From a checkpoint of a small transformer trained on Wikipedia: width 128.
Each number is 128 + 32 x the weight over the matrix's rms, rounded and kept within 0 to 255. Layers, rows and columns count from 0. Numbers have three digits each.

# down: layer 6 MLP down (transposed), 320x128, rms 0.189, rows 94-128, columns 0-127
# gate: layer 6 MLP gate, 320x128, rms 0.208, rows 95-129, columns 0-127
# up: layer 6 MLP up, 320x128, rms 0.208, rows 95-129, columns 0-127
down94:059076181103147183145138095140154144092196086126153142140129092140133155083150118130116101120092130143150172093092062102130163143118106137098078153143118144142062142186174154124078106098071132178136099154156168188123112130102139074126143153105125119134092165140094134147099127143091122081111141145128103076162110120133130099172102135119143126125162160091124140099148121188100168110112
gate95:096132140184070066116139176146147094169194147076140146166138168137073087066125066140127123135167180136156149198109156117120077122145186178114153197109136141157095103094198041196177163143110086121095123109205084108101139104101108108133064066130131110106169096075085129167130118136181101097123139110129153157085144100086121125132144176119116127103146124106118128101115092083157101170165
up95:135109101075152150130110134176151181066058152154133144185108187157162155130062206148152169112111127121083095143150108143124104102071115164155105074159188168139107143162168161137160056131114100178139088131079132144102099215137148085139107173137110131193128206133085077105078128088133146095164102173177078105159098150159164140104130102163102211089163117125144107127101151124143134116153
down95:223142121193125110167159171149147135092143161156133141079135140179166184166108143158201135138139149143118111204108130127173121123158112163114105121129151098150054135153157158195115174140121067151129085065122123183145110104105158131180050092143089134123086139098125125115149154122113138104113052154171170037098142143090159160105128135071084099125130178115102073037188120114090103110144
gate96:121100145158100133106137105124108152174125118137156127059131125150131055149101124101138092097085129074131092094158134148187139113118139135094141123091152135191103080149102188181152160145090115107121175109163129139118184121110136134099149065089147145148147131141147140129176200074106136122132140142101136124152088112141130148152158149121155078158119165112092156123145090106146080160173
up96:137169173124137186130135173160039131091118084108105132070087144133117187148106126174109147126141137119197097078123127199133139129154139159129143150162176197101147129139146133138117174155146162171070208180048116146112139197134084145100033100128124082125113118144113109133082167196128167109155131098096117126153102145123152101129150096106125146130136124142149124127107100147159110191088
down96:132097068183096161182141105113145142153115123112139177131104137124112140100158153099115157155109207126131093103095148153169078127130047154078152157165162173082138086125129109112074096106110148167118070071097109153096069186109122098152134182072106105143084099154129111123125128181132094117142141098120087090157132144112110083163106152154116114138135163135162070107125177140104078138148
gate97:132123148137152120055155211135148167153127116105153086173173120141098180122082131126176084152142116149129166132094102146181166165106116157081120138126103147107141162117106085182116101188126156139127109110146053090082113156166202171114170111133123054138148093123131157109114097139127076133176105182184068128088140135102071210133096074162154136118213111094128117140111131107188114110147
up97:121129141121152188137112143097136132090098100148150117090197164087206238113109144141121086116055054155135114095094122106080130099067076131105207121101151148068103126098119113129128117155117107154129116142098131073114142064121173151163141100137119077092148076107140117128150179164119126116255146105091144102083147138120164147119128068101197081155142152139116125142187121142129125201168
down97:153097151141148081098175163186097158161103154122127107094138055157127106116107125106107118164073206112112181154178158163148122145097097135147159101123114116064154095128140118128100122101089159079120108101161116121111118133092058169110125065124074158142129104138081131137086117092103109111081113128108138167171214195110143099121161187096166152141080114043179136123114085142076119136111
gate98:123153133130083160160118161104107167108151133156082123087102152107137161135133126106178093172139145193136172117063119128153163127145108145173099121114150122112130098135115139136116093165078119161096091122107158106170149095162177057151150134206152071105138190098200174126093080100063200107102140101121135149137082191084157171125133121202126135106143081156096160167178141091085139145144
up98:140081138169146146107098126120154110132101187164138110142195102139119113113179139143144190119088094164151123133125130184074101126080156114093082149088079107079078112119124131128129122107125134141098112111123132050114114104090130153098110156078118156069191117140060139139169089137043060106100120173149048054101150149105120103046073146108152135095092087142142160125128147104112146119056
down98:105071097139112106136143073123103062068140107117086122159148092168128106155084160127169140109099149145160134079118167174184156075151110172175079113109096118155144123170102114134121108119196118105103110143155122170110097119107035177112134088099099074101155143130160064111204107159166161157109109136157096141071163126159093123131132168092139110110114095114172143085095091099152169070102
gate99:141116164134106121088152130071129166177138101101189144119117156153160084182159106155100129129058162115138159177120080136092109167060064156088125154088111094139141152140131090098092174124125167137121129109105132135135171113083199110155121144078091127122139041135095095138117170107169073176187154120138164156119152084184153139076152171176139144142174165124112192137103181142172136113090
up99:095131114158125157115138204074166106120112083051147126182157101163094179125131176205119202125120143165138118157119140162141151116173131132131082108138097161151136108121125097125102116076123197148117077129132085155131215108170115154082131147130160170098098101065150140182170179093132184179128128138131116166120120134137123173118110138100124059085151127063221094109139128102095042127123
down99:090143124148120115153110191162069195089130119088141093149113095164154144123079112135101071090122121106084145140042142104089095093070150108141150149096134121102162154138102145062147138096117127184134146146135145160123070117143133126200103083164171193151132162152089159149117145142133074135110118121129129187146113126112151152137116074169109140164101173030179169168109117158111163083140
gate100:139118176150118101106139086134156153142142161131114114100057106135130125135158146115132146082121196116059159149068185095086146119144144139121122158115126167103137122123118135149081161111144133156122125098142110132183136123164097130152149141142126153076113151159121151149133094147137099169151161148154119128122119124125134131116112173168185138061148126137107107125157101136124065147111
up100:101104111077115105193090166091122060173129139092141115111135102124152151113147099122148150162139138107130126113124159109099118198133086144120122084087141107157067130089135163175111121160137153166105110139104157113123150133077109163111133147148123079143154116115131110118119110166119147086131166132137157105092143102108106080122091118089140111147109155157151128141089121111144151111149
down100:161081112135116168145119161132135078083115111089171147150146135127138152140132129138147098154122119089130171137183131098156151149117097179155112132101119116166152136110185119142124100098123102100118072120077135107166072131100168162111201131071100150156137102123156123145147093070148140111108133138136131080132159234114137139134131128076177143165119127158083147151082178175143095052087
gate101:127074140160146168162066105133150136156127119164111133135119116190150079096135122138121154159094116097117140144120114141156142113166109072121127148146122175084136124157095200103200107126142138121103086115143098211122133170080128165123129107096144116131130132127181137148168141118154116130137099086125136149100067128133179083154156115107118122101117106107076141108103054045156145142144
up101:125106149135128142112132107130177143167158142133060113127164106138095106119135080178083124116146086134179168123102136126150156079146109146057107132142122126149128120186054093156118191164141136110166172124111122129149091190142086141124121108107138133139171107075163126105154123158085069118165098124183082136176131097191103108153152130113090132090192109141118166111094147154148129148089
down101:123080170116173139126081138119135118143173155184079151176121155167098137136166142117130106139112145120057118160080142115152126149112131106123182176152119180107110114112094195122166130155134136149123149042146131162113109113071088086108108125118102118146137134129098095119111114231184136116149130112161125126131103148083146096128108157157130138118138099137056075094126088071133146144132
gate102:209125176125174137097132142082133090137087154073127175132118096165117142140178210151094149137164113125169115141110119112111049157123152154136083121150147114116140122124156144107098093123155131108121134098147073107072143151064175147061104122179114055107164103130109075095123123163113145205055200167132052130146145114210152113105053136134149117185162118140096068165150134121154143096049
up102:122174158128114128125114102141156140135104121110169173065188100143080075186165097135089147131154115116123168168108124130148150056211088065141167108083131140129178151107104121129131152060106076121183083124143182152128094087108095170127144092181125164148122157127120129099124201164130110059119093079074111059150126132120115096126147197103162172154051116059140111091134103189140155141118
down102:138111130137144125088173127175059191121155111163116205101225143130173116133121167206090153131162147112072079136130133142052134147158162099091136128127149145088108141120143119172084102123122106178165110112143178105175086121173123176144120143147142110098118094115147146080126152135105113132143073107065113206181098150124139076156074205195176122140140121185168092145095152169170096159095
gate103:151168105103121107186122119134170158198107111087158084099113089119129063114120101124100077225132090145101100132123116150138140110135132166116162149127124134116135153197106118123155187146118118064113110133182164097122081122151136183161067135144176142096052131182135139085136113142095133174159085100085123098071139134165058124145113100140131180081186185139069073067125063143112155136144
up103:070149116127187130130107100147204157130139074120127152105153151096087173153115144129185138118143124123123174116104188133134173106109079148147116156184087109139125089103092121099079173171118165120131116083142145071114170126068125132143132116170099114189173106146112152130129083149164133127119140086096199127124109125068154157141117099211098109039164139140139137118156115142075128084136
down103:084097122100058081111141146136082153103096116125143172160098145127178160132066124146096179152164109181158070151156095145062109099097138064146126082070159139132162108090138114107142128172198118142106112119141125182122205112087165136106137134101147114145123121138076110128085161163202206127121153137131120131157090077117117156114102121098162141111115141178153137139165098143120121122156
gate104:124168130117137122078092141203126111060140079081066110085154080174153128103077137074090130126148161131200090078140108103166179110040191136151133158146193181184187095072101113164119179163146056111130174104204176051168195151132146140154140147105150195178174091108135105118146152119112151174150134050127190255117111145134162177058110154142188140056159115111091219106197130137121195082114
up104:131133193178126096111171101084081169099094158167114157105157189128066061152147164160126183188130158038097093104123160116123034078119114195150126120167075102199103104207080124090044056047146168078160037180178130094150213175171120143167158110091214213255093096150137133140095126100195168134170029076144170114139147131056081000080075083091080136171112142187148104155116102136134052091206
down104:102125125133123133085163074143115137147150105110136079117114044160129151117196107097119113165098068175087201064160117091105132109138147135158126086133070133142107179112156171083146191143105121118108133108153107179112192105097121140134141142156074124156175129093041130140154136103108196130152141115137135169145095149106137141135130120150093163149119122051078122087157151148135132142176
gate105:156136103155137061104114129171160114117128230149131111167149151058124167179088129065128121093136142166125150173150034133128129057141106127169136112094101107100115130133122114153114129097165126094134081154110118156088135070159136169068122124154193120051078179204104084133093073084157175144042141049156133130136147090168109093097083094074133096156137092157143112083158105116129132156183
up105:178172139140094137157112122149186118121059095163144186160147112143141016116119133175134130095129177106118117131166071150137130093113139089106109189125180134125192102120144097141141168235106176128110220137158132152171113127105087115122185133160124129114102097137093128127085175104110165184133151156174130145134181149188093088113179174123139127143192093134119179132076059121164128145132
down105:127134109166140186135154136170147106158101174112157136165143094150124129119093169106171154154132126129133120157136102105169132108107148128119079127151136115051172102110134156158148185190055083131105172174072152131095128157150109166038117058120133131120161086140083123122135097154110139103124157184104137106181077143113117084094135131153164108114183187095139198144106155148125186095097
gate106:119102131108088213098174094157152124192110082099151111128199121152160123153146099140140182139166142115123140164129108150098119033130196142079169103143146162056126171105040120149145040112175161135134133169120152089185092143128120121177083085134140073136172097123184168138162076131163145130122137140091113116115153148102158068161107116064089149162148105112077089087128147120117112114125
up106:132117106204148098145124096159079089113116114170123073102178143146152157140126187138130094151130120106155112169132137157110135125190151157155106138082121175094115078127137155130149130135153126115152064121143114010128051065155121076101099160115171137110132139097089119147161125110144156083097138094148095047089122193231161143191131146122125158112115077122093128135115144106081102136106
down106:131159125111127160162122101170129198131087103114074125163140143144199119182135155098139091121054155114135214141107148130155117146132096171111101150083170151137127124149089073190137175168178133200121094111159171091119100137121185137041136132121100104124181128165119173121131077099093097185130092105095107138132130184099175067113111116165107148088137121172169087111107120125101097129147
gate107:105172163091130152106081128195101105124141153132115141140155083106166145183107154107110084094157112147106079106113061076174203147123143203105106158178148155084121162125144185120104124111118110107140154104148151099061082160157132135111127123139108060137070161172123065138124127165171083163149142165100174139127096157147108142103186103165179151070132109129123135135105073067159139110151
up107:121076097106125143112158136097100125056163140112140071070115098135162138085118117123116104148093183164111137195121121178097122148144114085110152143160165178143110183136108087079076140129089076112113090119085161128123116133125185174119148130126137156117141105077176145128141052093101112124136156159159080111088090060089115129071152137143097153157138137117143113110167145129114127118099
down107:098127113162171145171169128112125135089141080142132121046115118123152123135075128130142122165174128164120145198181149148155125147130172113162124165129115099134177117161075096089094174139052097160113141136140164159117156162127168115159092088185113143101121114107131098068150193091119206113086158124144094123158203101130180123187092119163124090154140121096132084123137184079193101160140
gate108:048106116147154144117041150085156126138088125103152120132133094173154095147095130045118138148048075139135090125176132060145087128131115145134170104155125112111193113171159163119093125130107164185160128128127103131025148135099146188121080124102140109112085131129154162146138092120159126088100076168087122107223085092122053119149178148114147177126139065165119147152092083107151144139095
up108:127094034179107052106116150189163109140163186128127102232139106091061082163148107139169133118112173134175148109081103083077110122127112149117096058064113136107152153140110086137173130069140149137113138129120155101072109050129112122128103157111134144143145135150069136117156150123165075172156124128133107115137088112116122162147121160166084121182202079143124168105178109119148180153035
down108:128092168108114082140123113181087098148123140085109136188095153135101156167102135120148162118097084115095176073159094164179137140077129148134128191088105112222125134185122129100158129238166068116131126109159141207145131090136139184144172125171155099173125106085148134084144110147221157186176121090104176168132117142220144177116134112127107107132154165155164122178151090133097162102115
gate109:083102094114142122141127198131140089177157136076186131089138127152175134122107151104096139055155055078120141121150169118124108112155161134143126174136112145111121137164136113159199055105150090174088166163097110143189097128143133076135142110145170161130166117138150147117132111148099125182129116147136133128101136119143153119161123149077136182101104139125065097148175106140147089073105
up109:173149104094132107138085176116132110092074051109058128115081156059144115044142129118110173110136146078089117164147126138123146091102108123105168129108119124109091101096135062197105130096137081119097105153157083112187135156161106112186125149151138145146144080090191111138124129134086130154098113148111117135089079130108110138110158115070102149146102186145129089136095092175092222045142
down109:092117130145132125162157167144081149140138109082154103104072123095119081126090146130097140104111092088086144140099124183113098080122199180134111093145126142111090133189070121157118196082103104208126154094091129206114083158134123144124128104170114126116099121130131184145112129087089064077154084095131148127106146150076113118133170069174117165082137131138127166163114114182135143202105
gate110:131154172129110148130165077139121154136165187102183094115127125124125083095117126105137177206122069130181147141167120138022083157071233153190086138092129104119105144105164153099093141077123097104162134170134186143141179125099161089133153102107096092122119145112106108100095135091165196066146130073137153221088094171103120131117131066144123132154123089154175145093132162129143175116114
up110:129157028150105112129151158150141093073177095110110060099118150102080208136133126096109127069055167113171148120167157139142100159066118165090189163136104174087138189105111127149210142110099131120074144087182117149105062133104116144131138157113153157105154146100121139120127169163113153063136146095146153157131113153128101137155043113080162114183164136036159128162122167251083134149127
down110:124128146140120117073091125093130163108128173187131099112087149158155115130086142153142133140070096144095166120127129098059172114133135175122126126110130101134125121098141062095162211090132129119143099161120152167127193097157163108132121131173112097085141132098084130090141147136088167099202132144140136144128072093112144114113155065189141117153166120060163167090155151107126255141143
gate111:145159144180118093196158150160157108106161144101150123114170130148122093096109142121198100114150083123124126131150175131131092107134089175124131170089094059076175096154187158174175097123111152095111184099178136173149074193146147116124157138113130142127157121095129117103124125146128118130176133113156134164100162148092150184104089108128139165111106150119114075126110149112158160124127
up111:145155123188159141127113116116192148091153174160147125115151134155095128138104076074132100123107129073121130149131109162127145119089099176139133126103117106104139145117170129149103102142083211137113099106128170097092133182114109147159085147091151121203091169102069155124118126135168129174154134153138117134108126115096147124056095076107139081076122123114142145107123100134170089095088
down111:155156147121115124121175167078143130141128096136134133080103162129161134124128087111126169091116119118168096127118146092122155163138137101142171105128146158112095111101137161092171099167144131169132118138098191112090139123119099095147088131121090166106115080106129152088120126160100131092134113146132165114087140049060123132158116164129084155105124140100149121180111100171151175089245
gate112:115189086120120107142128119173075148171115100143110166129139189143169126132136116079168145158111096155101071087117211134186168169088133082186180121091087140116130096209182131125110046092135111128191087154195086083113039154143075117105115182074167119074086117084157134115174121117132134075140096153149090047143121143123163167208157156135122161091166112120136138102154107168148142073093
up112:189145176175191097116162128154144135132075141133111102132091052113146076148110145198073092116185141177185123188190074143145187064082117048104123131154099070100098159157099143159144131139124120106086141107164134179120141146129086096145152077150094090169108211165101146139108133157140127094136153109151104145097088127116112116153138139126111120117078156134099081148117075121087175186165
down112:117106113098073126080077153108131113128168091131136185034140146101104121167155052169123142058131133100120151097162131207064165198107121135153097163162099109111132119112087131170158081137161145126126093067105093112072068096082110117130145181149187178070179091097078147155130120113143097114147129103102096115111164127085090169074126179111104181125188165163129130104117137170126083141080
gate113:159111176131135199103100100176123155078160098070150083151189202186129177127182067039142054137156160157095143116154114078107064179114129089120107098104175115132146156102141157143145080129121105135147073120154155114122147116112069157138162133130105178111142142159137114108123127164114165202101156098158129154107131154086130103130147136145082159149127116200127117118112148119103106142088
up113:135096142176174083159148093140137146098100163144246044134139138143130177102125116094093137126129123153129077108087182182121154122130149111110197091175205085156149183144150127156131067169162105113155095115159135096140062110119133101148154086142160160120119084082091114186131124151151132157136159086150095183105124099061114129102157131154150083089143082135117177136108181112161131134124
down113:130101151144131120143097167157154132158167117165119114155069130172149156135134183077092106108097149147138068115135099148130153135114131161115152070110147143092141130101106124133154108155144154124152127104131128137224159147180114165134104146174182181109128086100114197135156116116110170178167095106098130120075106126162168118163128092111173089118176125175136164126143124189102144156143
gate114:119108136144099133150108135163125130134083129138095097151142160095150111132199111115078158146169096135131203150137074107091043124144093137128109128125121124160161169091132193146215105098151104170107214127184144130104161115174155137161150164142119159098128146160181123152105106157149121150167167146141028120108131167099135075184192100134196140156138072145128149077102096161123157131164
up114:123137147097131114090106175175139133119091129104131074206183122094142086138155117118045094131118118174154136154121159133123077143182107130097079150111133127142122154104095172137195152112144113139104160118167122092117075088206133112126174171117110118064136100109125165120131158102093192139125108103118073114132147193168101100148147083126135116163078137177123109138030154133123139172118
down114:111176131068141135155103107184184129137141102101145158132102090153155106144126122155148109156184132184084104123058134105059111179179153091118098119143149146114153081117174074199138143108106120165199189156130117138144184078035163104121125146135161115072158093128099157165152134099100132194110147145115092131114114134176141119106112114066105148117139093183166128120031166177122167190166
gate115:111118100153164118167162190187142111122129095144130122155078150125069125121107116158227107132086115166136207115105106124134085124123150103197124109141083065106100163121081101174071113105119096100174143066103122114123148144107106137118123150144130113099135168167135095148153124130122098133096157155184137139115100090099135170133161104196131108118137124137156159123155181155123087119135
up115:134168150156065116142150124126169136143128131111117052117161143127190093117113159118072137135115146113225092154175148115186122195110087138126139157157126136171143105086202128160162088114198085115080114164144100123128072133156165190091158213126172137151144114095109165134122145142153127121177150134116098106144141117147153150110140151171109105122145104162162121141123106197118168139122
down115:140192060192156111089153122105170120171113114121130144078164100149199094135141142113148093129076129174174152155077154177143188143133111152156135114154179199145124069157103139140077110143181128168136135145102117100155132100101112117122119135120147102151098201151151103146166195118103109076130142183169144072121129129100158133100172159165177157106112129086170135134122116214094145154168
gate116:087145125172139136139127112057122112171128105139093122121157159116110097170116166160170089119114178067153155149144097136135126163156144157064115111113138121117147150149140095148167107134161100141109131129113087145151101101080171117141109172145143105155117094126120176099137166163145148116111176177165158062143126074102134109098071141137153134110127095171127122170117115175073126115106
up116:149125114090076184114093176185123141115127121110126123101084106101119114096094104126154161103116128113105114113133147120101125111147106092131126112118145140125179146143071169164139148165151123065159133143147077149173097125131164190166155113171137115136136129084124091173165138160147124173127134092158138151083132089119111178147201131129120142151133139114127124125132141138186176140165
down116:101141146189133074153096109137087100167114142129140093135145159115118138179170084157083128112166141098197175192150115136118156147113127145113095153102134153104157103113107111161125120126144144168182130108024092099106160091165144076135167161100136088133108159123173134075066073081113148119130139134125081147073109110156152081120163104116161125097096158118114175149068126103141081109120
gate117:107199151153132138187136114188143163133132139181164121129118171144180078128144119126135128136160106047128094131137150140121144195116069103086109141178146156126092154143146136114081186167150175130121144117130116175149145169115113197139117141181142069124096120198138108098096150180082153220135193165140133121111188145178142157129186159165133116119083085119112152176150147110188130114057
up117:065151194104179113124108054163072144166147166077108112101047161131136157090200139121051089147084134080116181158151133086113119120138064115099133163131139109095142120152142121155108075123123159128127173110135131130154164129132106126101118111102145107109099155161127062153185147142072148118207181179178094137140142158183172148114112084156136188137147109115122166176174143184097101084153
down117:103243088128149151117144162132124119125116163122185096144109181146147133091122137178179100131076128130126100047152158111034087210140071109159156132121170099135114119134148141104154140172141122146158152150100163136143113144112153160154143175145150132119108180140086047147181137155166125167139100182106148151080133157242165108090123147082091163116095164130107172154057105177155122098111
gate118:098139139125077168110097134109100137129121150119112131120110146136091099189134084174120045086119148190096155109159054102106128155140178112146106111107132122144121095150161130175166140102113121100128153108060182130105149167143089143112097131106147103134160072112140116112120144149135112099138150102148086181160192138113174196139178097108173180150139140121085130140060199150153142135152
up118:110073142136114104141094133070132148121184149149145123128129103161162161144158210094102094101105124113156083171135154192121169185121153112099108117130189102155038123119211170138105160151130155135171126127073095136200128138101060137168146103091116137139095142147116165142085097111147123151122156106095098154103119114133133154097127149139157098117130156140157126092126134058110176173155
down118:156110099123169079125134087148127174101127088108102170094114164090134120102118114132152084189136151135133126097194139142129141130092084123098114124092157153151147201137090173152132060138122117219164090115174160222148090097129126084114174170174157076175128142159170148143111089145133071119126145161118068108093070145111113118147102082144088076178128103128134162124082136181120157134147
gate119:056127158127163101166131118131104153102145123140104120143131162070149159117156122110088138152181093120091139122121106101150115163128110089162143142115126092101114118161175142101080126148189126103180117109138191123168221129181161096154111098101131142130117147157133131135120101123094124100137082122128087181107120121123124128136144135090188063177165124153098180179140110081152149130100
up119:118124102111156150132117115167128152084140083109058134162135128153120188186156181133084161124142083114064110148145164127123128124131106061186155121129069111086085089151185150088162151170139133096123135116145149144134100102151155145130102132116110098100139135157143130121129136148194137135115120106118135182136120090116099173135132086122170109165130113128128110125139117164111153118154
down119:199162111108115144121164158130157112102103174145171140090150091173175080090081102181133114107095165160085069123086131128128140096144113130090133115183135142147130105068139121189114091123126121181140157179126099118088124152113127104103113146132110189084123076098101153083120205086128108189107124137148143089104114157115104130097104116112066162097119131122148092106092155129085130108106
gate120:085134126095132084149101120123151145129164130117165082119116151187114179170052160134111086098063115173101133128131169128103080131131092149170112097107099056108139144112126144137137128070145117098119090118141162107121149114180170126128106146073104132134090174163171127075121068185140078121091167123103131119129156152070095137126120153127164109120171109132151149146171109104139127112135
up120:114073098117129058117090183105089098064108117145151115094176153149074126120072131143125107073129139083159091112150123156134157151122189164113149136138111151124083200096124124113117124154126161128129182151116142100143059183086064156130057135095121108118081104125080143131133086141136164191162116110064140118083168102126125110114091142092082157121094135092173131142129121095103111067106
down120:150053122187117113109100132122113163131097088165144176078093079120088106133090142110129115162158117094112160111155069089187107091150138146161173126091184118104119173099136138135124111139152177123135139101144063098099160157038088179117114168134090063161156095124064082145173082171075165199109191116166048150139142143094119164163113167148163125154159097119145123080068104088094163085147
gate121:110131074123111127128117059091148110111117078133098138115167160128130152077115168093126162107120086190125118129109082106168176196145103127137123120091090103171153134097134151110136083123189158167147119087153177166066121104144157128067188138043155098152137186132146151139120156090113135079119121128134178133148078176102120156083119116155123142132159115070156170180175126084111115133147
up121:152107088159128094124067099156147074101110177150132106115094144110160153132152120126147090110141109133068163081099169153143131147111112064199145156126133120107135145186100139105159158121101106150094168150086091098134155064122167121109143138148130142141175171162098164141136117176073138151172155131112130075189159106132191190141100115059085105091102110144109136111093150152128126101115
down121:135107092108139143140117094134095158108129151176103121090169166150209161192112149114133098103158187163119150081107119165122152161103109091150146168137109130108098167143101138116114069120198073125128084102112132082106102123114103101123075132127118180154141167117095101154145145115164145103130127115201092167138098130112162097134087149139131116152149090157106089125092135156094129124156
gate122:117121180186139132093146045154129119128095138124162142117178146095153142136162157100084106140173099166125163159125104042155086135107124152148156142080145137058157167117087182067082154147149101164144107065109192229104139072161123168120190082146134127121118126126085136236100154118121085129141135089088119144071132151114082120167081124097102069142127094184120110172128090134149100114080
up122:126153129157164117124144171132140164154097138193110172107091141100155125114110111139083170141138132115174111152155183154110115088140143098156180165190084150126173128198068170124127128107182141089140135158130122105133120054108161130143067106180104112118136135098086133158193144128095148118134102147093188141206130095071086155110146122117064111138133053159123195136130148105171101080114
down122:089083159098183145129164147107119112116137114107104118112151132146130024188065110066156123133050096122130163153138132068068086128112152161199157118109054131159107069119135127145168143127206111118160143087076093130150125125093163156173126105089112111107182147096120125129137138076182109091124126120149124117111160141110152123127134151193130130139139122088141173099158103180117199114128
gate123:162089098153119082123108092097190166079144143114140071168096134134067113126081082129088118132093123138118146157130096123173100091065133128072160120095150120189177111102121153131132153075100153130125115186144148057085148109098127144132169133153157086111119120172120181169126132077087110146161122172090138115168138110138189166155159149133122102099181193082116123108152140182145113060106
up123:087159130083124150150175104116113155124115109120091131129092115113135160107082164144153111110181153160188127031088083220127100130129167053059141122130131132129086134119093146127158047104156105169149102124099118095204156120106158119124151127157127095132192183085197128073139108113107124177093179092144130095133172146158152091108156116115045142137197091101104118127117199066102117101160
down123:160121176115137200122136094086111145117098132159131090109121132076154119063140126132119126119182220099191190108125145125157150116083135128120165103140110153124116168076120127096106087086122171110116095120143085083198110125121067113104130106105117079091100234097143140097141094119095138149066143075095140127124165181114110139128126132118100134091131037082120165082162128105127105133146
gate124:124137103149125188112118095127152136061126156116136140083139138107156134142104153121092059158125100147098108145108085089140085106171127141116105139155108166103085164106105163122116075129004159073133114116180115087171135065180124151111147058161172107135112066132197063118163111201105139099204167121181131147087162145139181110135133118176162171179116191081087085144111140139141108121130
up124:130201086150120158116118118181106194121131215122118114202141160162103140136134159164161136105054177081151149108086191122072130158047088112174115173130104161139053120112170116150165092139117094087177142104118124101112111150167132135201116099088227127137143129127146147159112059106143130118141117119141140151095167109125183193134135126114118114115120121072122120079102098180115156106127
down124:140088096109159171204146124111118103139077161088182144117068135135128132107123097051126069093045166092108084057156155146092150113097136130131054134132126107158125105160162179157141147136168109130146136115142156134203149130161112136155118082067123166116090123097098103159126128114114098147096107140131088115157065063145150134090117115113126106090172124159098155203162127115093171110145
gate125:115089121131140134131055099163094129095150155091056054160119135121147084123108135169106114146108082119133074142171093217046140094121121097124125169153116109166134099102087125117076114104166136097143156133114104142177182165154125156121137110069141069086132102109177066086191074100122143103161167083135113094092136176096136160118149172080185110071185116159121155103198203147155090139181
up125:124176147000117102110044134127174151135196089096139127104052155144143100105121114140113109191172095111118099230109086090129152168102171088109129122139076135098086093138183149123094153111165136157171157136146130146168184143138094097122182126133110112105154119103121134099115087121171138154119132146102095155110153117118158166177152091110179153159092084132174098104116066040047091141110
down125:123174093139091152169063138081110156063098126159152198159093163117080060146129173113138095155148202087126140154096099108145092142138169100133102121154158115059141119102147112117102082167120157133152123156141197056055109142151153089135101141101198113111121063147123157111136141168199123129112101093119138169161187116141191142158075136120138186102091135186133112166108091141118092163115
gate126:147094178127085125110160114093138167120128157117123160132151149065122081181158097138149162125090158126175099145150157110148155142103063090145113118121123102172114119140155190177091109151175113119090073134147150099088185161089111147163176147091077138168115154122128145133153165115115088108156135136086142128100025124143099130144090112118152120112109094087103154189150133085103101121154
up126:148129155096183138160090130119107084173136141154091110112146096110119140056072130081098161080131099166153131124118155158174091148156160131146106142136126105087125120138117114084106160088114127135106123163106105079101121074155186121082094168166156096075169083173145175195144104137131124146130111096106168132112118146129162126147099114131107160151161165198140149120143139138083157175082
down126:122148130109207125154078110152152150126124114120121091088151189106180119129093189123130070146155137144088151165140145156134085147108143118151141182121098097116135109106103098101153091196117150119150105143121142182131155165126140133107125160160180098095166140123176115104074137092187143133105119132148140152149174113120129126162128096153112138097146139204158098160108148118168118093118
gate127:131131150067131117105079078130174128132066115149107097174155056125181106130113143109158103084192173142161116110118095155147126167093154135060164096120163144137126158145166120133138139128122135155163157098099143144066111141113125195138176129128139139175108100190113094118146149203127080143129138113126127119133182121119113143111160108138138152101104181162113110132129147116148099188104
up127:059143109114092078152177067111076100118161096119122164118154179137126083049131147189117143114129169150140114074108129163087166061166104116100152063149120142078173097122120103122135108103135135132134083108128142182139091122097125145127152134073104109145138073142149112074132118118131058078129133084163123088115120144098108122070078109122135143110094140100112142133155128115124126129116
down127:114114125088143096158172076091133121133132108082119110133088173173121067110136063138132143105139128139144125164147113096116132144151073170166131129119068161162152148129135125140156116149144150150063102101118139164193169106098143107129137136104125108135128117091088162125127136071148161173131148131122092132147146081112167143119192169136143098086127070094085142141139140122159074116155
gate128:101096149110087152140121151083104112152112191100072147120129183190082076098138086080139057129080117198123103186135158081124065139159105093169143155114113144129119057211093178142142151100157081185077149131168124159104152150134108132065118154092122145141117168139088160163136150110068134083159157135127137086091174108152120140149120190180124151170139093157104146100088147128100115166106
up128:075188127104040103127134095201156124167099140121128147174114171146102109155129129146128108117106094179145149118074094144160164115149138142161100102111140089102179106111109194140072145090110189120114159083076164126154145160059071123160192107153098129115123195117146103174070095115145074137098089128167148079170128108122165087114145153146124062111113150090127159114106132143114137131137
down128:126133100211167139087066173081117184125141131094134127152154072119069059118132153108163152127142101122145116114137162178121081159102190063106177179108129140075113105058109160152082115170140140143127087171176159131148159118121114170108147130089151075119143175124141172090154162098109120124114130152066165110127089126166136148059162206119095185168133087146144121164129166108136100113130
gate129:167130078095108136181087112127055157144185086076130150124160139091138104178097127116144126080196115094127084226087099136096191135139150172088105135121187176067179147072148138148115125108097075128147129130149176103136081061139136126110098139094164139081152162148148104113174078121122128139089227100074099110126130164166123144128203121139139205129127104119125170152066109106124070136169
up129:153090172154116177078118115148095148131071064083163136185074166097154107122115049120139143105105118128191106124170140108128141107184080166105206154076180105068120108131138100113160083149155163050209143178176111133122060137102066128136117061072179096084112123138163108145086078180156040138117127141076135048131065213144127100149091073202158146137137133116182133113103140128091153157125